python train.py --d_model=64 --activation="geglu" --positions="rope" --dataset="wikipedia_en"
Each number is 50 + 12 x the weight over its row's rms, rounded and kept within 0 to 99. Layers, rows and columns count from 0. The size before them is the row's rms in percent of the matrix's.

# q: layer 7 attention query, 64x64, rms 0.0982, rows 0-31, columns 0-63
# k: layer 7 attention key, 64x64, rms 0.0922, rows 0-31, columns 0-63
# v: layer 7 attention value, 64x64, rms 0.0969, rows 0-20, columns 0-63
# o: layer 7 attention output (transposed), 64x64, rms 0.101, rows 0-19, columns 0-63
q0 070:13 47 52 64 51 62 41 32 64 44 68 41 24 45 42 59 29 55 50 45 48 42 71 64 34 44 50 43 36 76 31 58 49 51 52 53 51 59 54 35 54 42 68 72 62 35 36 55 55 56 43 62 44 50 58 49 53 44 50 66 46 58 63 59
k0 079:48 31 40 69 70 55 55 50 41 56 49 42 15 53 47 33 54 43 54 49 59 68 43 52 42 27 54 54 56 32 66 62 64 71 62 44 45 67 59 59 40 39 56 53 36 46 56 45 34 75 53 45 32 45 47 44 65 62 34 42 71 52 49 45
q1 089:55 63 21 44 46 39 66 46 65 49 60 43 52 64 42 45 24 71 46 41 41 52 56 68 49 49 52 37 33 46 52 37 58 48 43 49 49 58 34 49 66 59 50 59 45 76 46 26 29 35 71 38 67 35 61 33 43 56 65 54 52 56 43 48
k1 093:53 53 50 31 53 32 68 50 49 19 52 67 45 64 19 66 49 53 26 35 43 38 62 55 69 50 47 61 62 46 49 45 48 57 38 47 59 63 63 41 60 47 49 43 48 36 53 45 55 51 65 71 59 36 64 69 39 43 65 59 41 38 34 41
q2 084:34 59 66 67 51 51 48 46 72 47 50 41 68 61 43 35 43 54 76 49 66 45 67 36 67 58 39 37 50 48 49 72 39 48 49 58 52 42 47 70 45 37 33 32 25 39 46 64 59 63 51 34 35 49 65 51 60 37 40 42 67 53 66 39
k2 161:50 63 57 53 56 31 76 45 67 60 65 53 52 48 13 42 35 43 36 41 39 40 54 50 72 54 38 53 40 54 61 50 44 55 37 64 51 65 57 37 62 66 46 41 52 56 30 38 38 48 48 50 74 49 74 52 47 38 67 47 39 42 39 39
q3 118:44 59 55 58 60 44 71 39 77 45 66 42 46 54 37 31 27 55 57 45 48 47 70 31 66 64 47 32 47 40 49 69 38 62 49 54 58 60 41 68 46 48 33 46 43 66 51 46 54 68 38 50 33 33 59 48 50 26 51 50 54 46 69 31
k3 135:60 65 55 53 56 42 98 54 71 63 63 59 51 51 42 40 29 50 46 28 41 40 71 52 67 58 48 41 42 51 50 40 35 46 51 48 51 59 51 56 56 61 30 48 46 70 48 29 34 48 65 46 60 33 58 37 53 43 67 43 48 50 48 50
q4 084:59 44 27 47 32 54 46 53 54 52 60 44 82 69 34 61 55 62 44 37 61 46 51 70 44 66 52 51 40 52 52 63 60 35 31 58 58 50 47 45 52 79 32 48 39 66 54 38 31 41 59 47 78 38 52 48 40 55 58 38 36 36 56 55
k4 076:78 48 47 15 51 41 44 61 36 43 55 40 64 51 64 43 62 53 42 27 53 35 55 57 55 43 35 41 64 34 46 61 67 35 46 31 69 47 53 55 50 44 31 30 47 54 58 47 60 52 57 69 47 48 30 44 62 57 66 66 55 48 64 46
q5 105:62 41 56 37 68 55 45 50 33 65 31 53 45 16 53 62 41 37 47 36 41 50 57 64 58 52 37 60 47 64 78 34 49 46 47 44 48 27 60 30 52 64 61 61 59 59 56 41 61 56 65 50 40 65 42 58 46 53 47 72 47 52 26 45
k5 119:67 49 28 62 63 55 53 65 51 69 50 40 30 52 64 46 35 46 79 59 47 61 34 35 57 66 46 39 52 46 52 54 58 54 61 43 45 35 41 63 45 44 61 62 44 57 52 53 47 54 24 41 37 41 39 55 67 45 40 38 83 40 70 57
q6 148:45 65 65 50 30 55 66 43 81 42 74 57 59 66 52 35 44 60 62 42 54 37 63 39 69 66 46 46 43 42 37 64 39 46 44 54 65 53 40 66 59 46 27 42 37 65 56 58 45 50 48 41 68 26 53 42 49 36 41 34 55 56 58 39
k6 091:55 66 48 64 49 55 83 47 75 71 59 42 53 53 62 33 32 39 48 31 45 49 53 47 78 56 43 44 33 63 56 42 47 30 57 49 54 51 58 57 61 53 31 39 57 77 45 39 39 33 62 51 51 35 60 38 62 52 62 40 46 43 51 55
q7 201:42 76 73 61 40 36 65 55 73 48 74 59 56 46 54 44 48 55 46 36 60 42 67 52 61 55 32 48 37 54 51 61 51 46 46 64 52 73 40 65 44 65 35 51 33 59 62 52 55 55 30 59 53 38 56 19 42 36 46 37 48 53 53 32
k7 076:46 16 30 46 49 48 46 53 37 61 39 55 39 61 52 62 55 63 40 55 33 83 38 35 48 36 59 55 47 53 38 49 52 35 52 30 57 62 45 39 54 43 63 53 52 63 37 57 42 34 58 49 58 33 55 73 66 50 61 65 37 71 53 64
q8 079:51 38 60 49 44 43 36 35 51 42 40 44 37 35 55 50 59 39 65 56 35 43 40 52 42 56 48 57 33 60 72 61 55 50 59 64 53 43 65 76 61 36 43 55 49 29 54 77 79 56 69 53 30 49 56 41 55 69 34 48 68 64 44 54
k8 086:33 45 56 74 53 65 49 56 59 64 43 35 57 43 65 40 53 19 48 48 55 53 37 49 47 20 50 46 44 52 57 35 43 59 57 60 49 52 43 63 15 25 62 63 47 69 28 54 66 50 47 36 50 60 58 48 46 43 41 42 50 39 64 58
q9 091:58 46 60 54 56 56 43 51 50 39 70 43 53 33 47 55 48 35 51 58 45 35 60 29 45 56 52 56 37 49 74 66 35 52 63 64 28 39 58 53 39 30 60 53 66 58 36 52 46 47 60 66 59 32 65 64 73 47 49 30 56 73 71 35
k9 096:39 57 68 33 56 83 58 54 33 75 44 38 59 58 39 56 39 41 56 44 28 41 54 66 51 43 46 54 46 48 69 53 49 52 53 46 48 77 50 49 58 45 64 59 20 55 44 53 27 36 42 43 49 69 39 49 57 51 63 39 38 46 59 64
q10 087:47 38 48 34 58 40 37 39 41 58 20 64 46 47 45 42 64 57 63 31 34 51 57 42 63 48 53 48 38 70 55 38 58 47 38 26 55 64 60 67 51 50 56 52 35 50 43 51 62 61 74 45 33 67 21 47 31 68 52 42 47 60 40 54
k10 091:58 44 65 84 65 43 40 36 63 34 62 32 49 33 61 44 58 47 65 70 51 41 35 49 43 52 56 54 48 37 41 46 55 53 48 47 53 24 36 55 21 55 36 37 63 52 55 49 54 72 38 28 43 51 57 57 51 52 64 42 65 46 67 53
q11 096:59 65 42 43 53 51 50 39 44 59 43 34 75 28 31 43 53 38 39 79 61 30 44 34 49 61 46 48 53 42 77 71 40 24 44 55 66 39 50 44 43 50 67 41 41 52 43 51 45 46 68 57 62 44 63 57 55 52 70 46 55 60 62 41
k11 096:42 78 46 29 71 72 45 47 44 30 20 51 61 54 61 48 46 32 57 58 44 57 48 45 52 36 56 60 53 43 77 60 53 33 42 44 53 88 51 37 48 55 52 56 57 47 46 49 54 47 37 51 28 68 48 52 46 47 58 36 61 47 52 49
q12 086:70 66 33 44 39 71 27 39 53 62 38 41 60 63 61 32 29 23 52 55 49 49 64 45 41 58 67 37 56 51 61 37 47 42 49 52 36 38 68 49 59 68 33 49 48 42 32 58 57 52 43 59 46 45 51 61 63 70 64 33 54 48 40 38
k12 091:25 52 41 62 59 60 63 60 55 70 36 55 47 45 38 33 54 55 43 44 51 57 61 55 50 54 29 50 48 38 65 70 45 34 72 22 53 53 39 41 43 42 40 50 66 37 54 62 54 51 39 68 54 53 54 37 49 55 61 35 45 10 55 56
q13 089:49 62 49 59 57 58 56 44 49 44 53 51 32 65 54 41 32 46 40 55 83 65 41 72 44 40 46 69 44 43 68 26 34 73 40 49 54 60 44 43 22 60 61 49 51 33 56 32 65 47 32 63 58 41 64 41 53 50 58 41 42 48 35 48
k13 092:44 23 44 44 57 54 60 46 40 62 51 33 40 45 55 68 43 76 68 38 53 54 60 59 49 53 43 41 37 43 80 53 42 41 62 41 44 66 60 45 63 57 64 69 54 45 51 43 25 65 25 67 47 33 55 58 43 43 44 63 48 51 30 53
q14 086:41 47 54 42 49 53 52 61 54 34 83 40 56 29 28 59 35 76 57 41 64 56 42 65 36 51 48 46 55 38 58 43 58 68 43 51 51 51 33 48 60 54 54 63 49 82 55 30 26 59 55 48 72 59 49 50 43 38 42 49 67 49 46 47
k14 090:76 39 48 30 48 38 50 52 48 60 54 55 45 51 57 71 43 61 46 17 29 47 40 59 46 61 60 26 71 64 28 33 58 57 43 61 58 47 53 46 57 55 54 57 36 55 46 52 39 26 57 59 55 38 55 46 73 60 68 65 42 50 54 48
q15 100:53 48 49 44 52 39 54 47 60 57 34 65 53 40 69 64 56 51 55 37 43 42 22 47 45 50 30 45 51 57 53 42 63 44 44 57 46 56 45 56 68 63 45 57 52 41 79 58 48 35 65 58 59 75 29 18 40 65 70 42 55 43 29 52
k15 112:36 37 38 68 57 30 33 57 58 49 38 55 38 52 62 48 70 44 36 26 55 41 47 43 45 55 74 40 50 55 31 22 47 74 52 46 60 49 36 44 47 40 46 53 61 77 56 57 76 69 59 46 48 55 57 34 41 57 42 54 61 51 53 56
q16 092:49 46 34 58 52 53 25 38 58 66 20 47 61 41 46 39 43 36 52 47 47 58 62 38 48 63 52 56 57 51 54 50 52 45 49 35 67 46 38 55 57 67 55 44 50 50 36 56 54 69 34 62 24 73 49 63 25 48 60 81 42 40 57 35
k16 101:53 75 32 60 52 30 55 54 62 32 48 57 48 46 51 42 58 27 60 66 57 71 62 52 56 55 28 60 53 47 50 57 47 58 57 49 44 14 54 49 37 53 38 55 63 55 49 43 60 53 41 38 28 38 59 68 51 32 64 35 44 66 66 42
q17 091:64 46 59 50 34 52 72 44 52 28 69 53 66 31 50 60 34 35 73 30 48 33 48 58 51 52 55 41 60 34 34 41 38 51 53 62 41 44 51 34 70 45 40 39 60 50 61 58 47 62 55 44 74 60 56 54 62 43 26 32 66 49 39 52
k17 103:43 40 51 58 33 48 66 65 51 64 44 50 45 64 39 54 44 38 21 19 55 51 40 61 44 60 57 46 67 33 41 27 66 56 50 55 57 56 54 54 57 39 55 36 36 53 52 58 40 24 64 40 60 54 44 29 63 67 59 44 59 54 29 39
q18 079:44 50 39 59 47 77 84 67 67 63 53 37 35 42 53 39 55 43 30 44 50 42 68 48 55 28 53 54 46 39 43 50 43 49 60 64 34 65 42 33 75 41 50 40 49 62 48 45 20 58 39 59 61 41 67 59 56 45 43 45 42 44 56 51
k18 087:49 36 51 29 44 46 81 57 46 56 55 70 57 56 32 55 34 85 55 45 43 56 49 50 54 63 52 40 51 40 47 34 51 61 16 52 51 64 51 54 71 49 48 50 40 43 54 39 31 47 52 58 60 50 45 37 47 57 46 23 53 47 70 53
q19 082:43 62 34 51 37 42 43 27 26 62 31 59 58 69 61 51 60 63 41 48 59 44 40 44 36 46 44 65 55 59 36 39 42 26 50 31 78 64 37 37 54 66 59 40 48 52 58 48 51 49 49 67 50 63 58 53 28 64 61 63 31 47 47 44
k19 089:54 61 42 61 54 27 36 52 58 07 43 51 49 35 65 56 68 45 68 49 63 48 64 56 42 42 43 69 36 61 54 54 56 54 45 62 44 49 48 40 47 69 45 44 70 34 53 55 64 64 34 56 33 55 42 55 37 32 40 46 59 64 35 40
q20 097:68 40 68 50 35 46 55 61 37 37 63 41 67 51 59 67 49 40 47 49 70 41 43 36 50 48 52 42 60 35 43 44 48 49 45 63 54 60 61 61 44 33 66 57 35 51 63 41 71 47 69 43 54 47 35 52 73 35 28 17 58 61 57 65
k20 098:52 43 75 44 41 67 45 48 40 59 46 30 59 64 52 55 54 47 31 40 63 46 43 45 42 48 57 61 28 55 45 27 37 26 52 64 50 78 65 46 39 52 45 57 62 52 65 66 36 50 75 58 35 61 40 51 54 70 57 54 49 32 39 39
q21 098:38 64 48 59 54 38 75 49 48 52 33 50 35 49 53 53 56 53 42 53 36 51 39 68 64 54 30 48 44 45 60 41 39 39 59 42 56 76 33 47 48 42 57 50 40 29 72 65 62 43 43 38 50 54 54 30 46 41 60 87 55 45 28 61
k21 104:37 40 45 65 50 20 59 52 44 47 46 53 52 45 83 48 61 39 60 37 46 63 49 32 62 40 73 45 41 38 52 51 36 50 49 53 56 58 47 50 67 41 55 45 56 60 50 33 53 67 55 32 49 40 49 56 35 50 16 50 81 67 50 47
q22 096:52 34 50 38 38 63 39 60 49 61 35 61 46 26 63 55 68 65 47 36 66 47 60 51 68 49 36 53 39 72 87 53 74 50 32 49 43 50 54 62 50 59 54 59 38 46 51 44 60 61 56 74 55 55 49 44 49 63 40 33 44 49 39 31
k22 105:52 30 46 57 51 51 39 46 59 65 50 49 49 25 40 56 44 54 39 59 38 50 39 48 60 46 60 27 42 50 45 31 56 47 29 28 67 54 47 49 48 46 49 83 61 83 53 43 35 54 25 49 39 61 72 60 53 44 55 48 51 45 70 50
q23 092:43 73 51 50 38 49 53 48 52 40 33 23 64 59 43 29 44 39 58 73 64 63 46 50 43 36 63 61 58 41 47 62 34 19 61 57 49 53 59 55 26 45 51 55 55 47 54 43 68 36 47 34 45 62 67 64 65 30 45 44 42 41 60 55
k23 098:45 68 62 48 48 68 53 55 42 45 45 55 50 56 60 45 33 46 45 58 61 58 39 39 42 36 32 71 33 48 73 71 40 28 64 42 30 79 63 41 49 52 53 51 77 40 61 60 63 34 39 72 46 36 47 43 43 40 50 57 58 55 47 48
q24 082:61 55 24 28 65 40 43 43 57 38 68 52 77 49 52 64 37 34 70 61 50 53 43 33 44 46 52 51 59 49 67 56 51 31 60 32 39 43 56 46 56 55 37 54 43 70 65 52 28 50 67 46 70 46 38 33 59 48 65 40 54 55 44 65
k24 078:37 69 56 49 45 35 44 55 56 58 39 49 52 63 64 49 70 48 45 40 44 33 44 48 23 76 48 43 70 56 65 49 51 37 50 35 62 49 23 25 39 42 60 47 41 55 44 70 58 60 40 73 55 53 51 32 65 69 51 50 47 54 44 66
q25 080:33 60 60 57 51 47 62 44 54 43 58 45 94 44 40 56 34 40 53 46 55 51 35 45 51 54 39 60 69 34 62 55 52 55 55 50 45 45 40 38 40 66 57 64 68 50 67 45 49 65 25 25 55 61 35 47 46 25 48 52 41 68 47 58
k25 083:48 56 38 55 38 36 49 65 36 60 45 47 25 67 44 63 56 40 43 37 38 66 36 52 45 69 64 53 42 57 37 59 52 50 53 55 56 62 51 45 56 34 30 45 45 76 36 48 35 41 64 50 49 36 55 34 63 66 53 64 39 83 32 58
q26 074:51 31 47 61 39 46 49 42 35 49 41 64 56 47 61 55 63 37 40 24 49 48 68 48 49 46 44 56 54 68 49 44 68 41 46 48 53 63 75 43 51 73 67 50 42 81 37 30 29 65 54 69 54 43 53 45 53 40 62 35 36 53 45 34
k26 084:54 36 52 40 48 22 69 47 45 44 61 54 48 41 12 75 51 54 53 73 56 53 49 52 33 66 59 45 39 54 44 45 66 53 40 42 80 44 35 36 52 63 62 39 58 67 42 50 37 43 47 64 44 59 44 41 42 53 48 47 46 36 66 43
q27 093:49 35 54 50 71 50 65 57 48 47 74 49 47 27 56 44 41 51 57 44 42 51 54 58 60 49 21 31 51 42 93 37 54 64 51 48 42 39 58 63 63 43 48 59 41 64 39 47 44 59 69 40 47 28 46 59 64 47 59 33 66 46 47 55
k27 100:50 41 49 29 51 54 67 58 54 77 70 39 61 62 37 58 46 59 50 47 30 38 48 60 46 60 60 22 56 45 42 45 45 44 49 38 67 57 49 51 53 28 57 62 30 72 34 42 39 47 58 37 50 59 57 51 56 69 61 41 64 22 56 62
q28 087:59 46 64 48 44 35 39 63 46 59 65 28 64 46 40 75 58 41 31 41 54 35 40 63 48 69 41 26 39 49 54 58 56 58 42 70 51 57 52 38 48 54 59 71 57 59 38 23 39 40 62 57 58 72 45 51 54 53 70 39 45 65 58 36
k28 099:52 45 56 38 38 39 34 46 24 44 49 51 47 63 42 65 51 43 45 24 47 49 65 39 50 44 74 46 57 42 39 35 50 59 53 47 57 56 66 32 60 58 29 41 55 66 33 47 61 48 74 55 50 67 41 50 46 64 89 51 43 43 43 56
q29 088:39 34 68 59 43 44 78 57 44 50 64 39 41 34 34 51 47 52 58 40 56 55 38 55 65 38 40 50 71 49 50 45 75 66 45 58 43 53 51 56 47 57 61 62 39 50 48 41 52 62 48 03 37 44 51 55 39 31 46 48 65 60 47 62
k29 101:69 36 54 40 41 46 46 62 43 55 76 60 37 53 23 46 43 55 44 59 36 52 24 57 53 68 72 38 51 39 40 53 43 46 44 76 67 48 55 57 36 43 47 41 43 76 31 43 29 35 65 46 57 42 58 57 58 62 47 56 47 51 61 39
q30 095:57 52 47 49 49 45 49 42 26 36 47 44 69 47 49 29 41 56 49 68 58 50 57 32 50 61 39 46 63 50 63 51 63 27 36 29 62 22 47 62 77 57 55 33 28 66 48 64 35 59 71 34 63 48 47 56 55 55 47 48 60 43 50 57
k30 098:57 81 33 36 50 58 48 54 72 47 53 41 60 38 61 40 56 40 53 80 37 52 33 47 48 50 40 48 54 63 45 45 62 22 33 50 73 60 42 40 42 53 48 64 62 37 63 66 65 41 44 53 45 61 49 37 51 51 35 49 57 30 47 31
q31 089:44 66 36 64 80 59 46 55 45 58 37 66 43 78 61 45 29 35 55 74 53 66 29 34 30 42 44 43 56 46 47 54 59 48 53 56 53 56 47 57 48 66 58 50 57 46 58 31 57 31 43 51 37 49 48 49 46 46 71 70 44 32 59 43
k31 089:25 63 43 40 70 50 39 58 35 55 52 65 49 51 50 47 42 64 54 48 54 40 70 47 48 59 40 62 47 56 68 52 35 47 56 39 52 42 26 45 35 55 53 60 62 45 56 46 75 65 74 79 35 24 47 63 35 48 29 51 41 53 48 53
v0 087:49 60 44 52 27 63 51 35 44 58 56 73 55 57 35 25 41 58 43 52 66 51 51 64 42 43 59 78 36 18 44 40 57 60 47 68 53 35 59 65 60 51 38 63 50 35 45 48 49 49 41 55 78 49 65 42 55 33 38 39 51 41 56 48
o0 096:52 52 66 58 45 50 44 52 63 34 60 42 44 58 59 37 52 28 77 60 46 49 31 59 63 75 44 61 30 51 54 43 38 39 65 49 61 52 32 59 51 55 41 50 61 62 61 54 42 45 49 27 46 69 23 28 44 55 68 32 60 41 49 47
v1 095:43 46 60 73 56 61 51 60 44 42 56 62 16 42 42 43 21 47 76 39 61 70 42 40 53 43 39 51 61 21 57 55 52 39 39 74 46 56 55 50 51 40 58 59 49 48 53 45 72 45 40 71 63 42 46 49 63 33 55 51 50 57 61 53
o1 092:45 51 38 51 52 34 26 42 49 47 47 56 47 60 79 73 38 23 54 31 49 48 67 37 61 58 54 42 39 64 44 51 49 52 67 57 40 47 75 72 57 36 30 38 56 58 43 62 51 42 64 63 50 45 65 39 35 58 53 36 54 59 45 34
v2 100:68 34 34 65 54 44 57 66 52 60 38 45 48 60 56 49 50 25 62 53 55 17 59 59 46 54 46 60 38 71 58 35 36 47 72 41 64 23 37 55 19 52 58 56 55 65 47 54 49 42 62 42 42 35 62 46 56 55 62 43 56 49 44 45
o2 114:56 50 64 52 22 69 52 49 35 40 55 49 59 55 63 49 44 32 46 53 42 42 59 44 48 47 50 41 61 29 56 50 63 48 45 51 40 41 46 09 61 62 46 73 56 37 58 40 57 40 37 41 65 44 34 70 66 68 43 54 51 56 71 62
v3 099:63 44 48 40 61 47 46 43 42 52 52 44 52 76 40 53 50 64 26 42 53 43 47 30 72 74 54 41 73 52 43 72 58 58 36 38 46 84 67 38 49 50 52 62 38 36 49 40 65 48 40 51 54 57 34 47 40 44 57 53 34 73 52 53
o3 096:49 48 43 46 75 54 26 55 41 68 49 42 45 52 28 48 71 57 47 53 52 67 50 59 41 23 54 65 49 68 64 44 48 50 45 37 54 54 49 59 44 66 39 29 50 80 57 58 43 39 56 66 39 58 59 51 51 41 28 56 46 50 34 24
v4 113:31 54 74 31 52 54 44 46 47 49 60 24 54 54 53 47 52 67 48 44 30 49 41 38 63 51 54 34 58 47 46 80 44 48 35 52 42 69 48 64 30 40 46 23 50 45 57 44 53 46 45 44 71 58 41 70 49 27 30 65 45 51 55 57
o4 109:42 71 19 60 66 37 36 48 48 73 20 55 49 61 44 63 53 42 39 72 57 58 36 52 49 52 46 67 51 47 49 42 37 34 44 40 66 63 58 40 47 61 56 46 55 63 34 49 42 58 59 75 38 60 61 52 44 48 56 59 37 35 46 32
v5 093:47 56 47 36 50 57 53 47 56 52 72 44 79 24 39 55 52 52 40 61 61 53 49 73 33 33 66 54 38 61 37 40 64 56 51 56 57 35 43 60 45 68 40 57 38 49 63 56 23 51 40 36 46 58 57 39 58 72 63 47 46 23 45 39
o5 087:59 59 58 60 33 49 68 43 79 31 54 51 37 45 41 35 50 64 53 51 44 59 57 33 40 43 51 42 66 24 39 60 40 56 64 35 53 60 28 51 54 48 57 47 49 26 65 43 71 58 48 40 28 50 41 44 54 63 71 54 66 55 63 60
v6 083:43 46 49 60 67 47 38 57 64 37 61 55 53 31 48 47 18 39 84 50 51 47 43 47 61 30 53 27 73 57 54 46 43 54 49 63 56 55 52 53 46 45 61 49 82 45 62 71 52 28 38 60 38 48 56 42 53 51 44 54 64 46 33 56
o6 081:63 61 50 46 33 44 44 40 39 43 50 53 48 49 65 84 36 47 34 43 33 73 70 37 41 47 62 37 52 51 28 66 50 50 61 48 21 52 61 50 55 42 41 56 56 55 46 47 50 55 56 77 54 33 72 49 48 50 72 50 38 64 52 41
v7 095:47 47 31 75 66 55 66 68 43 46 64 63 38 58 33 55 30 28 53 60 64 43 51 43 47 64 39 58 59 59 57 51 51 55 67 50 57 46 19 43 29 45 54 70 71 49 43 42 46 46 55 57 52 40 62 38 50 42 67 47 69 30 62 49
o7 093:66 50 61 34 41 54 35 39 51 48 66 60 40 41 76 62 47 45 45 31 43 41 78 48 40 33 53 48 54 54 50 42 37 42 57 56 51 38 60 37 66 36 27 65 55 36 56 54 68 43 45 60 52 43 39 51 45 82 43 48 54 64 67 29
v8 096:45 50 35 67 57 53 53 67 45 53 47 56 31 39 38 41 57 67 69 37 70 61 57 55 46 26 45 77 38 30 57 43 50 35 60 38 56 29 47 55 62 46 53 69 26 44 36 56 58 51 47 56 61 36 51 49 47 61 54 49 42 51 25 32
o8 091:51 31 58 50 35 47 54 44 60 31 51 50 68 42 58 39 38 30 61 56 42 33 57 32 58 87 27 42 43 59 67 57 59 60 52 48 34 45 46 69 55 30 46 42 40 44 54 60 76 46 60 35 53 68 52 47 67 48 47 43 55 55 56 61
v9 093:46 59 68 45 16 55 47 28 62 69 37 58 31 36 45 36 48 47 46 50 52 71 58 48 64 33 52 55 55 40 55 52 55 71 60 57 33 54 63 53 61 31 38 58 50 31 48 52 58 55 34 41 70 47 35 40 33 36 50 68 41 53 51 54
o9 095:27 57 61 45 57 26 43 48 68 52 62 67 51 64 58 47 56 53 52 64 51 34 30 52 62 58 38 52 44 58 57 59 42 46 29 44 50 55 43 75 46 61 50 60 55 95 53 61 43 54 41 49 52 47 44 43 38 23 54 31 42 50 45 56
v10 098:49 44 41 59 52 58 43 57 49 60 56 54 29 20 58 53 48 24 44 46 43 50 52 67 43 69 48 57 51 61 50 24 35 60 65 95 53 44 48 61 29 61 53 47 41 63 46 53 44 48 62 46 36 51 53 48 60 43 65 60 63 58 63 54
o10 092:42 51 39 51 54 38 71 39 65 49 54 57 49 58 68 54 20 40 57 28 56 46 58 44 48 36 73 42 75 29 44 44 54 63 46 35 51 58 56 31 58 48 37 71 71 48 61 42 53 46 37 48 67 27 45 63 33 50 40 44 57 53 63 51
v11 100:55 48 59 62 52 43 55 63 45 36 42 61 37 80 43 51 31 52 61 56 69 29 47 27 42 61 40 42 53 74 44 42 52 62 42 18 42 44 47 61 44 31 58 33 73 56 57 50 34 45 41 57 53 41 62 54 50 57 31 37 48 63 47 54
o11 096:63 43 69 30 22 57 46 50 32 58 65 43 48 45 55 59 82 43 37 67 53 51 62 55 62 50 48 43 32 46 62 49 51 33 60 62 40 38 48 19 66 60 47 29 62 46 42 49 36 50 53 52 56 37 50 46 50 68 64 58 54 37 37 49
v12 104:42 51 45 47 43 41 50 67 52 38 51 40 50 51 42 53 34 50 45 50 33 43 35 62 72 47 49 25 82 67 45 55 37 61 44 57 58 53 41 57 39 48 64 47 81 45 37 70 48 29 46 52 36 58 55 60 35 48 22 56 69 59 40 44
o12 105:62 58 45 40 49 53 57 38 26 60 54 61 53 38 44 76 41 50 36 55 47 60 51 39 32 40 72 56 50 56 44 47 29 48 46 38 38 53 64 24 43 39 50 57 61 53 56 39 47 65 48 81 56 50 67 59 65 48 81 56 32 45 38 47
v13 097:65 58 34 70 31 40 48 78 41 61 29 73 33 55 37 51 45 50 59 44 67 49 42 38 48 59 42 44 48 40 65 43 49 34 62 40 62 24 36 51 48 45 42 81 47 46 54 51 65 45 50 67 65 31 54 43 50 59 53 50 62 57 58 55
o13 096:51 27 76 53 38 55 33 33 49 42 70 61 62 63 62 66 44 24 54 53 53 39 73 46 52 53 45 59 39 65 50 63 47 50 50 72 32 42 57 50 44 38 45 35 43 28 42 53 49 19 48 53 52 64 50 65 65 53 44 43 50 53 64 56
v14 091:48 47 55 45 32 51 52 47 55 53 27 45 36 37 46 53 53 36 67 38 39 70 56 68 53 50 49 55 49 32 45 24 40 40 33 65 68 31 48 38 75 59 50 74 40 57 50 61 58 50 51 55 17 55 35 42 47 59 69 56 53 65 46 44
o14 084:39 32 52 62 54 43 62 46 49 34 56 63 55 50 54 46 32 62 54 37 46 42 43 41 60 46 69 36 52 52 48 61 53 87 57 55 33 53 58 73 25 44 56 61 52 56 51 40 59 51 54 24 59 43 56 59 58 32 42 34 51 58 40 81
v15 090:53 48 49 65 58 40 53 41 61 55 58 52 60 52 43 49 57 71 43 64 47 31 52 66 33 45 71 50 38 58 71 26 42 56 65 33 40 36 48 47 45 58 36 34 59 53 40 65 20 58 65 40 62 52 75 53 61 48 33 60 40 32 37 47
o15 088:46 66 57 37 40 55 80 60 42 51 54 33 48 49 47 35 61 50 52 46 24 53 45 53 52 66 32 55 65 43 59 63 55 43 47 45 67 46 39 08 59 41 63 58 58 42 57 37 49 59 34 39 56 40 29 45 48 63 64 60 50 54 70 58
v16 100:40 59 52 27 28 55 42 46 50 49 49 69 77 39 50 56 49 63 47 50 55 54 51 56 41 34 46 44 50 31 33 46 56 37 16 70 65 47 52 51 76 51 40 69 51 39 62 47 56 58 35 52 28 57 40 43 36 47 56 49 68 32 50 53
o16 099:56 47 56 65 57 44 50 41 70 29 63 50 40 43 39 62 38 64 57 50 54 58 47 41 41 44 55 59 36 62 42 51 41 50 70 55 40 59 46 99 24 59 61 44 40 31 52 53 39 58 63 31 48 66 56 52 55 42 59 38 51 50 33 50
v17 091:64 40 42 71 36 52 57 24 54 67 49 60 69 43 53 41 46 31 34 71 44 45 43 44 66 28 64 46 54 54 44 50 56 50 50 58 44 54 78 53 51 57 43 62 65 46 59 55 52 46 63 38 75 43 56 49 66 27 25 38 42 46 47 58
o17 086:50 80 47 50 46 61 44 63 32 45 60 54 54 52 43 47 56 43 58 43 50 55 34 64 47 62 28 65 49 47 37 44 52 44 46 46 51 57 38 34 47 79 47 54 52 72 59 45 30 29 33 62 49 45 28 19 47 51 75 49 51 66 61 53
v18 106:34 54 55 19 45 64 47 55 49 59 52 40 44 40 49 45 58 65 71 36 18 62 61 53 49 29 60 52 49 39 54 63 48 60 34 58 57 62 54 57 60 56 55 42 28 42 45 46 46 62 44 45 42 54 16 46 39 55 67 71 41 59 33 53
o18 100:41 41 36 72 71 21 46 55 71 59 44 61 49 35 47 43 36 55 33 52 45 57 37 47 57 55 40 35 60 54 61 64 49 69 33 36 46 71 48 79 38 47 56 62 45 63 48 52 61 63 66 46 45 57 50 64 48 36 36 48 39 36 44 67
v19 094:44 53 54 38 48 50 49 40 52 63 57 30 69 62 29 51 51 63 55 46 28 30 46 56 65 60 66 27 52 19 51 60 57 30 46 42 75 54 41 57 50 52 52 71 37 41 56 45 52 58 55 56 62 56 55 51 58 52 51 79 51 26 46 59
o19 091:46 77 38 72 61 57 33 44 33 54 40 59 39 57 42 55 50 38 36 50 37 73 53 49 42 43 50 83 58 57 44 69 27 52 47 45 49 58 53 50 20 52 59 57 42 35 42 48 71 45 58 51 27 66 48 56 55 57 41 58 42 51 64 45
v20 096:26 51 46 52 33 47 53 62 48 61 40 74 29 40 43 46 44 26 60 46 52 62 68 45 30 30 56 52 52 57 53 39 63 62 54 52 58 37 66 29 68 55 50 35 48 54 71 42 39 54 46 58 55 50 51 41 51 50 70 80 45 73 48 42